config = dict(
    head_dim=64,
    vocab_size=5727,
    norm='rmsnorm',
    qk_norm=True,
    bias='none',
    tie_word_embeddings='early',
    init_std_qkv=0.0529,
    init_std_down=0.0,
    learning_rate=0.00759,
    lr_head=0.0133,
    decay_shape='linear',
    batch_tokens=16384,
    max_seq_len=768,
    dataset='wikipedia_en',
)
Each number is 128 + 24 x the weight over the matrix's rms, rounded and kept within 0 to 255. Layers, rows and columns count from 0. Numbers have three digits each.

# k: layer 3 attention key, 192x192, rms 0.0547, rows 138-191, columns 0-63
# q: layer 3 attention query, 192x192, rms 0.0523, rows 139-191, columns 0-63
# v: layer 3 attention value, 192x192, rms 0.0649, rows 128-174, columns 0-63
# o: layer 3 attention output (transposed), 192x192, rms 0.114, rows 128-173, columns 0-63
k138:093141124136089133153103134158130125107148121106130134131155128129140131131129116092138131126136122148138161149136149136129132137117155094148117138141130118136141132131123126122121122135095110
q139:135148131128154136138098116124117152131123132151123123098124103134109105133125148110123118196113141090109109122107096127110123180135128107144132092156148130108168123152166132093133113137163156
k139:099116094137133131174118129116128152159111113092158124132104127122122143111138152134140171130153116127137147128126092134111134105131115151134133141122107134082105103125123154138086109071133146
q140:108170128096152106161129139110097118121134162108132099140099085123111124148162117126123124139128132106122138145142141125119143168133097136115114132163138138149121114108122090139119105068158119
k140:105126117145165186132133122159136132100153138137118134113102138080132174113110100168100154098124134116116129162165154104134082175093150117144137155149163135140157158147150127145196175120106117
q141:089127116112146159135153120155120141137114111128112115112136120120146153157077106177141143138128103124126123138052167140143143183154109154115136122115062117119143145069135124189098150061166118
k141:120096089089099175130150128109102076117095115137137111147122142120129146152108127146124109100210108112127134073125149186075091150110134143156180102156088156143102135155155110161081102125112125
q142:106140066130144172134136147121123111126164126110112154144129149118154133137142138112157143150124140146112147125138095114150162149150109120128104114149151124085149128116152169115135129105125129
k142:196130049125167166237132113128136079144152102104150147146142113110088156096163109085127154113121144195119154137159062126145136142123144067149081112113165134066151142130119168135130074108151136
q143:082077167148083110113164137186163175135109174153109184112154114104080140092162092065175156084149122167134158170153118104117151120110121115156110106105124096143119149129114143090138120125126117
k143:093091120114040085107111143168146192132104178156075141142165123117123105092123102129109170099144148116083114152090152136140143159120151073110147203127152080113144117119158154110177140137124137
q144:169133112092135114083129060155116090133135023139080113115166122150092123094160109167073095072057135161076154088087109096121073121112128068140109188124146078130119094151159137152120118230076140
k144:111094165128105132096147091134095124145109134145096151107135137152093154101117119135146112103149117118110141141105110155147125109147114137142104127121142124120131126116140152090104124151124103
q145:151118133126157148102154106139133121127120128096116110115125120151111153148141124128124133109141161128136120160120098109131121097130114139119134124141116132127093129132137119128127144122117140
k145:134105118123136130125119117141129118130118128139134118124123123128144137114112128131116124128124115130128122138144129127135144143119123125128141117122141097109120138112113134123139128112136147
q146:159086107100155120083117108118103130128123112144085148177117118133109085087061117143148196134095149184143094123097159102117118165149119099071123190075080062120169132125146120159173075100122129
k146:122153101091093119137114137123152123146144130121146114120154099156136123096130128109139120092128119142125128148123119103117122121115140130167118124109149137124115111155140125096098111120109108
q147:090143142125186105126144171102111151115044149168136109139136110168130142140084082154093150145190181147042154129117129103117110164119135133117155124118166108106122128167134129141147127120167114
k147:127117144136093113123110157139136151120149106108160164157140165136119091126123131141153119128108113149135125130129106128116132108093147145132132142132116149130126133117173140119105157143131140
q148:140141161146117140145104122108129131130138119095108108101130130139126116137120107141137132102127120163111142115125134131078111163113127114112147097138120138132135136152158131140137113144140142
k148:104126156137125136128138137141116139150129154132125143135115120126141131119134118137127125130132129118122138117124125120128129124133118146129130117116138138113119128132121135122116123138133140
q149:144177066127134143142111105131135157112099129141149123140122121140133134133120140116123128134136130099133123133152133131156094108152146118146122159123167156127114117109122104120132141133130117
k149:129143111122126133161128117131156131124134107115131132142128115124120123103146127096121117141147119118098118120110113140148161132138132137111126114105117124154109115136117116143143110138110125
q150:138154146162112095136143153115121133137146135105126130143116139155138100127150100120121108126145108169134133131142135150112120162098123100150132121146103101104117128115142127142130126098107133
k150:156125114094133122141124117125104140140118117135126111117113132116132156144129150136145119137110113099109133134123160126125137101154126171116145109118087125126129132162122115095101125125123150
q151:135131171146105117146153129103122141128148122112131139134126126147123113140144108133131154115136118175135127137134137132112115144108129113138127117149138104104133113141133124148133124118121123
k151:123139125146105112095154120136132157128108134134123120136118131122133132128132118141134118133117135116138111117138136101121105127146107151142120112123103129127119125130127139115133128129139137
q152:158106143126130139120112131144170132121115127146124146120110125128148145149116122142139129137103168123129104131087128084098133139123132104127125106117140127136130115120148164141119143148142097
k152:144122117132176115115137115105098110124140122124097116106149123151107123112112127143124136132136129130151114120117115141142102114094129131129118118151122110108125136122133125116102142105128111
q153:132123103110124159165127128139143107107127123115114135115156138105143138111121126134111122122147128097114121130188134133150155128146174153122149088120124152149122146115100123115134119159125117
k153:099123101111110137143120138169140136131138131129153127139141138123126116133122130116126142119157116143123168140128131125120155143122131119109135144142161149140138140124131130149148111116132153
q154:144159110123123104119159142110128128137134095135114132142113123153131133124142134126146147128089157139147110127101122121112107130107117140118134137136129119090115113113149163148136103113138138
k154:127099144154079111143129122135122141137104145121122109156120146115124132108123118163094129147113128135119109142134137141117099115130123117139118132112102092107126132147145142107118140132122107
q155:119119135160140109133128127104104132119134139124101087121131156126112126131159064124130122114128123139106160128137142182180120092155092113139141164125125074147127128156149096130124113108128126
k155:094123142122154126112108142157127133124106132116115082129126111127150133119154110138147123136126136098133135120125126125126132147149133096149097097139102106105123118152139130078127131154117107
q156:119142140088102091118116141116097115136129126145147124131141147144149124120080165107143128142047151144077157100059108121102119159118116125121154094116089062134113153168154115118090128145143143
k156:134109117100188050113147146153097113144143133131107110122127117182101129147128152142124118149130135124139125081090125125126112163108133106131120105148137124126100094116113128123117101125123121
q157:099116153128155129126131144168148160101109121136169139141115117112109161124132169157142172121159138104100154103092109104112146103080132131151100135128129127110167122114111142134135125155163107
k157:066151140097202136167155153196169096154135157128162126150087094110129123104132072144150117174146128113096144071110169093130128181105113133149084118107148109097123113051092143152111132147121097
q158:139121135133067129151140124145120140101097154113126139175151146091165168140117087150161118095133139128105170130127173118126131158137154115114159101114105138130096132140148190103102126164078151
k158:166183137132078138078124013121089104117129123097101150161094184098126158123119196119157099128184122173141129125106097088102133109100143123095108121130073106151151160099151124096127133186083133
q159:127128128179187131157111154173118153120103155164096131138169135073151125110146158103107149108170157093144098143098133128046162128111105159118115131173148112116112152125148153113145113121076156
k159:121113097136107154156152143142193098190091142113086170131120126108115111165117157120126115113138148097167132141087139144167166166075118090162111097133119094162161165082112144093077089109089169
q160:161154217131130116153115168140143146113095146117143144110097124104120163144128138081186101171130147120119123130135106142166140115160130177098170097143120137095101110103107111120112158167163107
k160:132153151055177103061044174128106174094106131140143139135102150134104134167137109113164122145121113130142117157180133117131093127086149126110111103093121147165128156092090152126132177172140110
q161:147130134144171145104113168126105157146151161179104072149094108131122113115105095097156113144135118132113115136126137105157164149131125162126136109145116149108103099165092176156145095088103124
k161:094112139090130159114106148171160152137172126108131120154133135140157080178164098077117138140098133123131152140183131079138177161114122155108116118117105144102108104199102128121114105136134168
q162:109156088090101109097166104138168092133089120140110134129096124124086131137126118121153123115099145119091131111105157077154133151134136146153166133113111169142103150115104177137161168150109137
k162:076104168085123123163135097174079151124151120142119185169150117131116141124111138150139111060137126045121094140147150094131154108136150158078195125121137186157135121148146086160157166144163134
q163:133164141098152126143097146125103136107118208117082155162141127140144143135085144106136152099117128121088168135159119116083114136147171128182159124125133101136116145138119129149135152137139137
k163:157182117122141118129094123142179149108123107146097149152161153144093086165124134119108200103138130141074132184167135103081134129148133115107114114159140155123126081098122100161116094135132125
q164:102153136121102138127147061100162117146108108162067125122126153158126082143094165117145127104145130166126148161143101210124116080146155120121140148115130161148117140128132137036160102095117120
k164:130137142161084108147127099087119096151141077162061116081124158135126196124110129144158128113105137117140110192157183144119095079139121163142160151140128111081126145092115117091104129112123137
q165:154130112133187114113169150111163153123095127134116144139144113139075120104143088174125114118148131119091123142092145138147108159133139171135173146110101097125144132123150120088127101166148165
k165:145150052110211104117169166140175101130057099101101085127101122184141151098160116074132161087115147095175118147102103114173133121132098156145139120118128086154141135106097057152098171125115166
q166:104165121133149196092131145143130133093120140145116150123151134155092149133149077078092160138118114113087126141139080134077134127090130102133104119149114129140122088118161175121171171158154117
k166:102178128159170175079103150111088119105059141173102111128112156131136170118130124151134104117086118141133131114120089155161068127130130098147113158144133107109151083110114173047092119169144109
q167:137118112137113072121104140126161117161187102115152170136156147129108112118127129102139128100116121121153118116136093191108110192124163176132137105137103140130084134154112095135148118104147150
k167:148107090129131056079128185149139106120093106041105071179152150127161111145143164151194150103143107130147044127109154161100126142125105150124152197123124125144089117100119148128183122133122149
q168:119110135131121142131138120092041122127112108129134154127103119137097168121135144143128163090100147098131130127150154126100088153124089090144105149102131138098081097113138158142141111147120128
k168:158168138126122145109139109200069125118069119099140156137141138167123117193129151200150157146101167116153144132149114065115121169112103116113140166137140119094122151116155111168095104099155148
q169:149153110098153109233114112165088101146147124119163143129162141109134124133103134135101135148129058153149059121074151135123118095108135175123126161116113128102113106119119121116120120120133126
k169:166101019079124073153143136208103166134149128146105100142191150130123138146098177121129146151160147146123122132146135077103111121160117118126124128156111133087132128152201089125128155134123218
q170:132091082110103099111126077085193149143182151123132116109117127138139131122142140152082136154114116147143097059120138144135092166138112150128087117108147117116112123096072136138113107147185105
k170:149086160163139134124130101050195126157162152129126106132085160174147147177112128131117099142136168132105099094080107089108162125085151134119084119120125104095108117150064119137089113133134140
q171:114163105087147121101143117159141140150068187092151138163083140128150123116134087055085123093127191146126136148092120176141141144093154136208100164124147116127115146120092114095131151092109138
k171:119133142068148110155132062136154146181124174119124128151105173110135094098174122120138100059112167113126183127145129125136157119086132134149101144102182138050134138143125146101148117130110135
q172:111157121102099195180103155145152113088162137112160127147146156154087125143140151114110181073124139154130142130148118150107110121130144068164146112109125126098139131110122103127120160119139133
k172:075088095115120181150080193149146132119134130107141137144176147138143036177137117120144139146103150125158171097152113188150135102084135068185130155134091132102168162107128115156109168096179088
q173:100116100117148124080155093117130101073165080099139111133117153118095135126112101126118168174170083074151098163131154055136147128172111095138154122102120108149150132147103105135096119118125126
k173:174119099208193118165147144150136118082148077134125129155122137079107116174139133126092104157096091147124058148179131122107157126234140159140159166127080107144155106142116165089130151141116135
q174:171114135112093148128073130105131130097122111102092145154114112079135157120086065118133119143127092126142166137092123147094171147090170143119107146101161114117166127166123119100113091095153083
k174:123103159076040152149099110185154136102134111175135137090132159111127147151133092085104138156103104123140155172104161115087148170124119121170114095151157124112185071131159101143141139091177087
q175:116137088167094088172119090137158112074151052084121121111169114121125126089141150095127109100122101164116150175116130094127109162078149154183157080154128114080096143118129116152141136146121144
k175:152162137153048147160133127152156096079144102111147077130131102158147129083159129153133126146082106132135130148127067148126141121064163074137174116148161133104085140109118126174119120121150126
q176:092117094142127152127099172093125115123129131118077137146142110102135075096119110149163145108118147125132121090119121127134134126144145164117115140148126113149128118141129072125080167141104135
k176:100089123148171099159149151090117086080131110134100139119132113136126113120106182146113157125106112076096104159182116165119126090121095152143112073129117156110146135093071122138097136112149108
q177:126168114123168127135094108131081140121078089170151087155157127095112102139059097128153163153156134118109128131165135117107118116127135111081102148124155056151122124116161109112158118158167159
k177:163118161127111077167110127091123128086074129117151091128088130138127101183113096125129142111129098123087157119136135142166080130132162096103109158113146065130121107163104160120148146118134156
q178:152126132131168127088149122104097127134117155140126153150098115147160163110122133163092126114139130098125115144162108136141112138124090148101133126145089146106138110131138137128145119120126090
k178:133079111109142159119167146046152152161135139179093121126095135137110138138124107139159168077109162126123117106129131109121109108066103129131041146178112165134126135131124132132132160125138086
q179:124133134134105187137175142191082112138123121094100129114141137090135128070159150110131136119141139143094072130097106095171109089162158171129111170161111118144143099137113116112133078090119135
k179:087115179148110146181155096125122047110107161058142111140105117103144152120131194130103150168112102116118124134053104166104116059162153123158118138141113091150075079137111091093104145157096130
q180:143126131155112102170126135067155138136141094125156121136138091138124153149170093127125119157146133139088125157125158090137149097097120108158127173150106116102106134149135142105151158091141097
k180:117151135128121059127148192060103105109090129051111179114129117092095155171151149112123154105079118165120144180117173088101128149153159112106096142142099111145125118167174127111107132141092110
q181:099097124104119096173137179091114150171112105163134141161124116141101110115115160142118124104146142130137161127100143141127125124138112151139124124138081126099116123107133122119156143070124108
k181:188074103092112124124109177162109166118084096187086087166164130150160094134157113125107143126107119091133152110097190123130093140193124118129119091084076131115094128147107131129103095129119138
q182:084161108124124166130126123079119115168159110149065141129141128110128116132151115126144138141132117107146119117105132137174106099146147193141129133102132131085116169146124116108140147129092136
k182:136110093094134139100153083107063108144152144085080125079139138129114156113150148122114156160118114097137064115088112128118147129134132155165126115142093146067105101104157150122135187129136115
q183:118126147093142137091090120122138089128119095144161166135131111132150122133107134099162120138150081151156191132093112116191155122115171116123140146109135121117152107147151163142098151173095162
k183:105134162144118118171138113149118137111132130073122142138161073160151095097112112083174117063179141146128193153111131110120149103116127152116118134123135129111123086143159177113134111132129169
q184:116094176122099113070108160106119100137166111116165100147092182118088112128078139117151103122194095120144103149148106146147130194167142158134115101145127157092131117096140161096161137097121184
k184:208085183121165135127172107150129131120137148085159119120081139088134068148115129142121135173099153149129123126145163109113109084106158140114062141125153137102149172071154183124116091096133176
q185:147128120140109160126103115177126100122126085133133101149081097163139169116132136089136128111083086134104178089136133108127107138159109145150144151149153140147135123134185135090134168109180144
k185:123164121207077121157184095167066159108067121106120071092074110145134165145098145115209132107102141111126147156124114127158168184169157128154140151077165114144158129115122123149099124097204090
q186:116170114144099093147073170147163098148151157130098155126134115148103165142126149130153146114106121092155139118092117095161119142138121113126147104155157115098128128144122102102170117102157177
k186:073197086197111124117122145167145100160125137155142141160099162123141181111168138133124126101168180117126144130110047143156133116165151125150129166146156163123149142169152116147101091168093159
q187:116122120091111166136144141156144115099155135147116154125100084163132100106126108113148147103148141168141125132114152125078121126115115102134162116134138139106101170143160104107140156110103133
k187:132104105122133118153123121172089082124157155138120150165128121126121093112151116133140163102140141162178116140132137106104125091151127123164074134150122115173169120194125098141121146147121099
q188:184159110150108153139154126147122133147147105133186096113137082103102148116194134101139136069149129144144095102128143102195131123130121135137140147147102122130150094160093145163137144080169120
k188:127159121164123088131171142188125128066122165155172152094110121121075150113108169091136140185101145138135083109088107072118094145133153129140149175141123110124115137147100176146106117115112156
q189:130112123090117107129152111137080171138092101117076046126109111179118108149140166145133068131080101161129098140133097145123161135162131072147095143119109128122157123129149173112107150147137138
k189:112103102120116148126127093129096168111126126100120065152114129188076147156095162129125081124078091150129127082107141145130149124153126115140113139146068075079131078140123188117095076086119124
q190:111112129162128132159088059156141110125153104115105165194134130129080097122130125116120164151121151126137153101127128085123133123142141126155122158135111165094132112096135104127152137096144091
k190:053108203135103147151092137126160068148148132105128166191121114115110094160196164124136201165110142156123168184168133130142126136178118121129105162154086138119130112103129080140187163173134134
q191:130186103116118124146179106135142107155136116095110097131126135133100139112111100127140141104146095154140132108089133131141100158122145099103131171127118104136145148149151120151130114137108122
k191:116220138153122083128161095124180067140143118103109144171174138158156099081114140123182166114236133127106138149109113145163096128156106123124073128114127137170120130132176185147091098136121128
v128:169123124164131147127127121110131176078107107121142087146113144100159153139100149067146139141154131118144101106109118125120096139118131147144139123156141163150121128162170078102165115134089090
o128:140167121155121114121105127118126198087117102131160084192109132102150138131094154106165160093123186103138096133147140130153138106108148140136146152130160130136157154157123079113126096145132089
v129:106110127143132067187095152141123126136097165126081144091116075134191150143097143124112123136132090134171093150139119115160091154144167128138111141146103110105106127102159143140124142162157157
o129:138085142117141124108134119141112112124111123138113154104104095115232126125096127129119108109117072133184116120154130088165107167149129143137117151145110106182139138108139105140143130184162121
v130:117170138109122143104077094170115136120161142114096149152125132113097131114107155121126118095128150090150120095172100178141087102139129114147135102152133125121109128148144089115138160134172132
o130:104114146122126137131104107166107137132172172122115147114114155149082123098112141148127133117110161111149108099122096153159082119127105125153086127131151134128156126118150106129123146118167152
v131:133111139150125147113138110129123113122148082136129161093149114110093141146111106089093116131137111124126106096162122113167131172125120103133131119169121084142126166120178131146087135138157111
o131:100121136104135122115131123143129147160143107133125212099166107117119128115128122130099122149106141100145123125134129094162115124137139134130133088182152110141109142123169115134105092153150103
v132:107164116174143104106134129135101147118085101131133098122109111148112118174185107143137088127149164110136148126111129154127118131169137097107155136131097139137170143122120099114157131097106106
o132:138142123134089116102162108119088135129116119131118143120093114123114133145156112155153089140155191112115178173162135122161102150157187111129151129117108152152143145103114117126127122115129153
v133:129110117169119134141110141133123131112111159093152142097111145100131130101094091088096174125164128137121124117138148131145153106079115125107131131154143135067139085133109119161161090144115157
o133:135156137209164136110129147118112123119110130132137143102120128099145117082122132116080161110109117151114065085118130107160184147139124138131129119133138129145120122122129123135137127156137145
v134:145146150074095129114160135133117168097159181130134084146091136141118109144122122113119142119115124145161114111146130161172153131174150152106124136159157115123113110110138123143134142082110143
o134:112159138088143109123090119137125152094190174124131080149114168141150117125141116118126127135083128152148089120108150167170126116142158136117117139168125104123111120126110132148146171100086108
v135:105129112177142147121162111133129168115131141135164133113113161107105169126102172107115161106112152089117115134105154118132111177154165122139118110095107141128147139162192102151105118142144125
o135:089090108116106124152104127144124130131116131127173154109114145104099128116100125125152135129130152081136080152096158122152095129174178121147118142110108108066126134110208098179113114129149143
v136:068093125147125118123154131123129158146132156135130081125113156152144131095129143087113128168108137153149126103123115147111132116170123168146149124146119141114137173128128155102093112138142112
o136:093144133110087095142109149142191125175108164109118109125128151150141125109137126096156113144127133120147149146134132126098129132127153178122092126122131140114132148130103115122079131155118089
v137:123133129107084115133118139161105107057151140119163154103111123101100148155103151149129080150096144154123145145061082122146122154139180152125126183161124118128112144099154086080117129149137119
o137:087098139097111127109152165141129093105169109141121109121098145075112119175133119146118137106105138158142140085125089138142129126093156123127159143156109130174134137093185076116097176139151101
v138:131092135110140127179168089127135132072163130146096118068102143095138131151144110120149109137115118144100136089142051164120143133109096123189133127101079149117103108113137137160156070137121133
o138:143116154097142127134129101155132131099136147085108129083111160105092133134127148111154115160127091133103145122112080100116147095111095140173129140112100137152145126126140097130176073118136123
v139:113121118121087147155134106126124145126102142107144121076113103168140088155166137148094177138139113074119119167106128150149107137140121110096156110149136137131090173109099153172114092181167105
o139:139135146139126140113139117109147121113101116099147087110100113133147130113135131150093148155148069092079109125148103164150124161161111121088143128105110138112092193128138135134117086172167122
v140:167114111158107080124117127175135069092091111140123101161134109171157117131154139117103141110109114128115089115097125123138099123128158154121114130158146138124161144149135145113113089105141128
o140:151092121138129135091129140095129075123095131134124084150133105101148120160148141130120146135096111117122099099099130123124096129099158143176070097156109145132163117153117141128089100103141127
v141:111176105131135131129112131086113081117137189134147104139103127159132103129141142146108166144120113105103145128113111164099143123110112152119162119111098096145142091119176169148142149104103159
o141:135156121110129159110130134105100129104126170131144071140108115162124152130123089122124138109114123135109153110191119127103111125131116150113130113107081122148135108074187142159128141122138124
v142:147114141134146121125135103149125147120118148130132152055186101106109123157128117134132130114148067140146202131120160151151114090128156131109113122138204145167116159102111121158122133123136108
o142:155121147134147167167094114147126151147112131143125151090176158109083126140164141117135137104133075126136206111106172152150098090147153127115126109164193132153131157114133153107099154129132133
v143:095139118159085162135119175114176135092085109092116136167144134153108171096126147126105114113124167153123120116107162131122143119128170132094138096131168117111148119138138109176144105102105119
o143:114121116149114179122121148167136117120094117090136155140118159117094130112095140126110094150128167131124125099156150154129144138123142117131134101136164113105125116117097127166130134139072101
v144:118116128151163062174106143085115135118118126148122113081111135112181110101139146147188185129124094162113122132137130102117151093136131094107204131155165155125150136174125091130069120107107122
o144:154109143156138113152130138137106116153082107135082096071132102150201154112120163109189169142117116156117111133126109113157106116108104090117191088171148127098149132157123144143094130096109123
v145:116130126195158119138109123132133133146121176118118109154102151118149117135133104140136115094150124087135158137095141128128114112145123146152129094081150126096099137164125102136070139139119095
o145:115134112130170102138089114113129128137145192110131122155123179127139122115128116111139084131146143097159158120122127093111125128150121103145170130121154122096098153104137141133071161130068096
v146:128146101105128148102112101139146103130135145140138149102110167068126140144147115149158145131113136147095130138140097104075083142148118126117138155114086131117139122093112103133172116140094164
o146:127108089124126119151126142136138096108107154129126118113115156069152096106135119126167112123159154144124143118104114120072057127125115106124136117121121106122136129112163099134162116140102184
v147:116105138122120148141131108081134102113097121110120097168134114135141156153141169094152081116162170100123096159097132086185107129141125116160117146163125109148145139084105113129132086125118079
o147:094100129133148134123137146100127105140135106108155092143123106135125146134118161117171079105097144106113055118126150103145111136118172131153164123137131159144135121113098105117120096120103094
v148:138100107147126162153094149119132171122097130105078153112132137150066145122132087154212108146113140123151120128108124100136076120153100171098157130134091128117085103120139124115141137142122108
o148:141112118181148147134129136122124114137082123109078115126126101139086125116151124151162087159113142109170148135121110118148092145158083136135177129125059142134116108107143139108152160145137097
v149:120131105104134123160108100100154087091114158138179077100146155115126158140093127122100131128125144136201130151124152142096166154115158125108145097106099147119128111097115101132140146191149104
o149:139119097132121132130123126153142126121131125126153075100156145140129121110080145140104134132131122127172106163130172150098190128117154143130121124069098151177137117128141112119153130204157117
v150:128110103143134117094124160159142158136161123148069113148104132130117124097156132161115105126113129166131118152165185186148107098101186145086162136119113139121120137140177137119123115136176133
o150:128106119112118133099141148121137144131130138123063098112087168109118108080154111160110126162160119148121139126149153189174131124104166122113121129132128138167117149141171152131167134116171116
v151:138105163111146105138146093112120131105138090140138129134148110117140139151148095142100161107116167160126133117140164141168136089148137071093153102159140129110172094089145118122120130148075158
o151:122146104125121168126115122113104105136146120130124171106125101117162105145146107136114125140118159128114147122082173139170129077119110089130144109154133084081157100126128123128125117168076176
v152:123150147120092096113170113140109116142188145145128123193128109110071088155093126116136140138093117144101118128121118151118100103107110187129139135130163110131157158121147139173153123171146124
o152:102143128128141108116154131157109105134160135127149106152131091105108119141127084103122139161138141170125095160132124091140079124125115142112108127166160094141132155104171114146147114150157120
v153:124083125145141095134112118143188066147104150155106120142135141141065138127129134095173170157136145165121172082116127129114138158153122149084102083101107143178114103162133122121122112095167144
o153:081128139125150123097113155152175097175113150141130128155107127133085141140119160128145153173125182150140186126143125118119163124155131130091131154057109131177127110153105148115127095096167163
v154:104186128168135098127153176110142099064125144137076111099071164154088163153097130134086097164129090102091153130122109138150134130105141166141112119132099109115144114143130115095119165126093144
o154:100153125149133114100170156118094121072113129143123108079120144152113133118101114101115080145118095118064169138159087125169116142099162145131146152142127131128115104133121145143148127135114133
v155:133077141153130170135176167155151135157108140111116095123186120110170122164109099097128140152098123142142122123155121138121126136116114177130122115143106111092134113112095137150126133133114149
o155:136123122127147156157136140135162105167112122112156125105159165105150116158130108133129158122144103154112106124113127162101096147121097167116125120135079119136148108181122129107148118159117126
v156:096122089144094112122136132088125139102144155113117105041158111109140112116084130157123093131129189097118164128123114169123131127117153105161143140068118097124112078108132095107163104123158118
o156:120111136192132130137114116090095147124137134074140093055154140103126126128098148127146114154127173123101170093081139164117170139112132098157136137063100122122117103110146107133148119111156099
v157:150129137130150132136114118134138176088161133110091129121121120112117124122128121122179091138131102122081134124108073111119137130120135110127085141141133120107154164153107145139154104138131142
o157:166122151120168130116125119117166144119139128126069143131125122079118110129131099112185119153143126098114109118117139099076153158099080128134102128137078121103134179133096107121127146144112154
v158:119106118110099115087131116094145102111129130107131139113138072121124133138147170163117133121116149134125134092125141085164131170126147115162133111101117128140178153099117151178120157100121122
o158:129123141116124118141106112121129094154146100144164135140091096127104157146129141110104119108140179160122131111158138111168126128129146119155148128098108154128137131109094155118118138136092117
v159:127135132149135114147144117141120097132119133131147146089118134113116115117135128132155149132120104156159128143152155132126137139149160141147146102126154093102128142159111113114144106086089123
o159:125119144155139133133141140115127108133128129124133155097145091126106111090136149086151172145137121167142165133157149137132134159145121124138094138130133141130124118173129078125089117102116142
v160:103105097121078104129125134133151118151145113133092100114135101115145099128127092145113118129136127038095114121142083124130157133122146126114110136114060113121201146115089112110108137146112150
o160:126106134141085097121119131149145118123148132140067144113144098081141149108103133118077117137125127070129113121107115106113156112123158126130120142107078144109162129105106088133109120118131124
v161:104067118118160155173194106113149114156131137156109092120109159125121131122117128108079140122153149143134146128157078142190142099123111107132155133108129172154149114147132168121133108134106118
o161:124105130083154131166137121096134108134103126131118116115090131108115128125134119095106114119159144129105165130149091115158147142113138110124140100088096152138138103145124146112131114162118100
v162:121093130174135133111181151126114137144127144131159128112072144133139130126150116102153156152122106133149149132126120115064109126143113140138139145110140100141108139116096144112186086134104129
o162:122117138133167118144150141143122139149137120131138119109096172144159128102162132091150162196098104149157134160114104139066139111156100102144115141123096146116130148088119142108205107141103125
v163:118110121136106104107149097129163159119128081151131127156101077077149147122179143116120154137124121118163139127113115141073160127103112172115166134133162109112139104139119136102109126135156106
o163:105103174138119122121129079157127115115133122131132132148122105067145139132147140126140121147138131155150161114094110142066113075141124161127135128106161140090117115110124121108119102141145084
v164:085147136126116099129150143139117112095120125137109139096165164106181158138153140106115093146082112134151110112129141106096109114124151165129048123163114114171120093150085125128103112116161094
o164:106142120135132130118148148141140142086128121140130135129131152112156122156155130146132106116116125120131164142139104137103076125133123161133061121145102160199087101126113135140074113132149096
v165:111118121138090137154103072134114085109131071115111103139099118131128123067099102163140131143153155136118180093117159086130121115114131146092136159168085140173134139097107136096150133142138096
o165:097125125152108115178109112117140111107123075139095113101059100112127129072121126156122131180142129159111155134106161108111139149107148157119127130168110132131166103117076119126171131155150081
v166:089134116109116147091131118138143119131146135115138117129133131106126120146134102147150107085083103099130135159092148144105078132158121146107122147066151142156153102143177105114148106096112139
o166:127155082086110127158110148120115086136152106084144126119147107098113133138121100135117090135136117123126126116155146133100082124161116132118122140093159117127098143118156109111119094106119131
v167:140116103150119132130116135113125145126119111144119108109127136182116140126130102080128159141137200120150168150162156107165115098119132162137146106156098130105089107110169138127111127172163172
o167:146117159115162147125129137128126116140113116104132097119114124198140112117132108106131127157130204089141143112081157122144127089115116147145190131151069129061075111095140124127122085167144157
v168:092145154167114091108079197120122134135166154125123088140141108130131173158095135115091124094127161110115130136152129109141122142140121112096117142163138178109108154092153138116118128148089172
o168:146131109166124140106129144121136128126143137169125113120150073112122157140045124109092131098094145156123155121177160134117114176116124104126096143179108167101110100122137133117121141160104170
v169:149117156133121135169089083145130115141137116123136145165157147178141101135125180143123101123100115160109120112134133155133134124156089175116139074106160065153133129084108129085136140100127159
o169:130120127097106114134124107138146103131143142123124128173186111133160130107138175119139079125139120188093125108156113128138106128103091160102141106105140109142131100125115117080111163089159123
v170:149136158157120154141137143142071143130126132102102142123115117149136110142151121117124156112141124119137093114117164136104139134160134160141104134089118085112114128144133160141125135146127133
o170:126113134153143141131152144117036124104111099128100138127102133162121151124123125082118147098117119149139099137140167110089146153166145150133084139125129103100118133148127137156118131186141126
v171:117142117089108123083118092146157129130108160104112164119142150128175119164164064114153109136119121129120120125092103143135138132108149153147122107183149106151116127081162079167130138082191109
o171:096100129096136120099126118100170122157081153115109134091127173134162133159143090137174123080139124115147114115112140150156173120134167173152110127146141118152121153091143092155117163073163123
v172:134122165130163174117117128121170116102145135149159144144128093171134131117132140132137107142103142118092088117155122098098118120140171110142172093115122148133153084112094185104137156109131158
o172:152131145097148156104135153127148120131166135165153138140147135133116137109110119139135120105137140119111123134159115122099088132141158105166162137118132120105153103158089140122204159081148131
v173:147137133158108094129130093145122189150076116136089158103131150144149134159109156157057169160142135128049143111100117121168159139162113177107124162069150161141116104086091148108109141128121112
o173:130143109125134138120133136120129165144134105118110138139136129105123115160118139122107150148120102103053138099119087147157123138192121189114108137100108157162109106107087131134100165120092125
v174:075121143141149177114114161076116113154131153112084123109117173125138134110134115122135142086105110166118118085118143093112154111126142118154150165123155107115155159089119107129062134153150161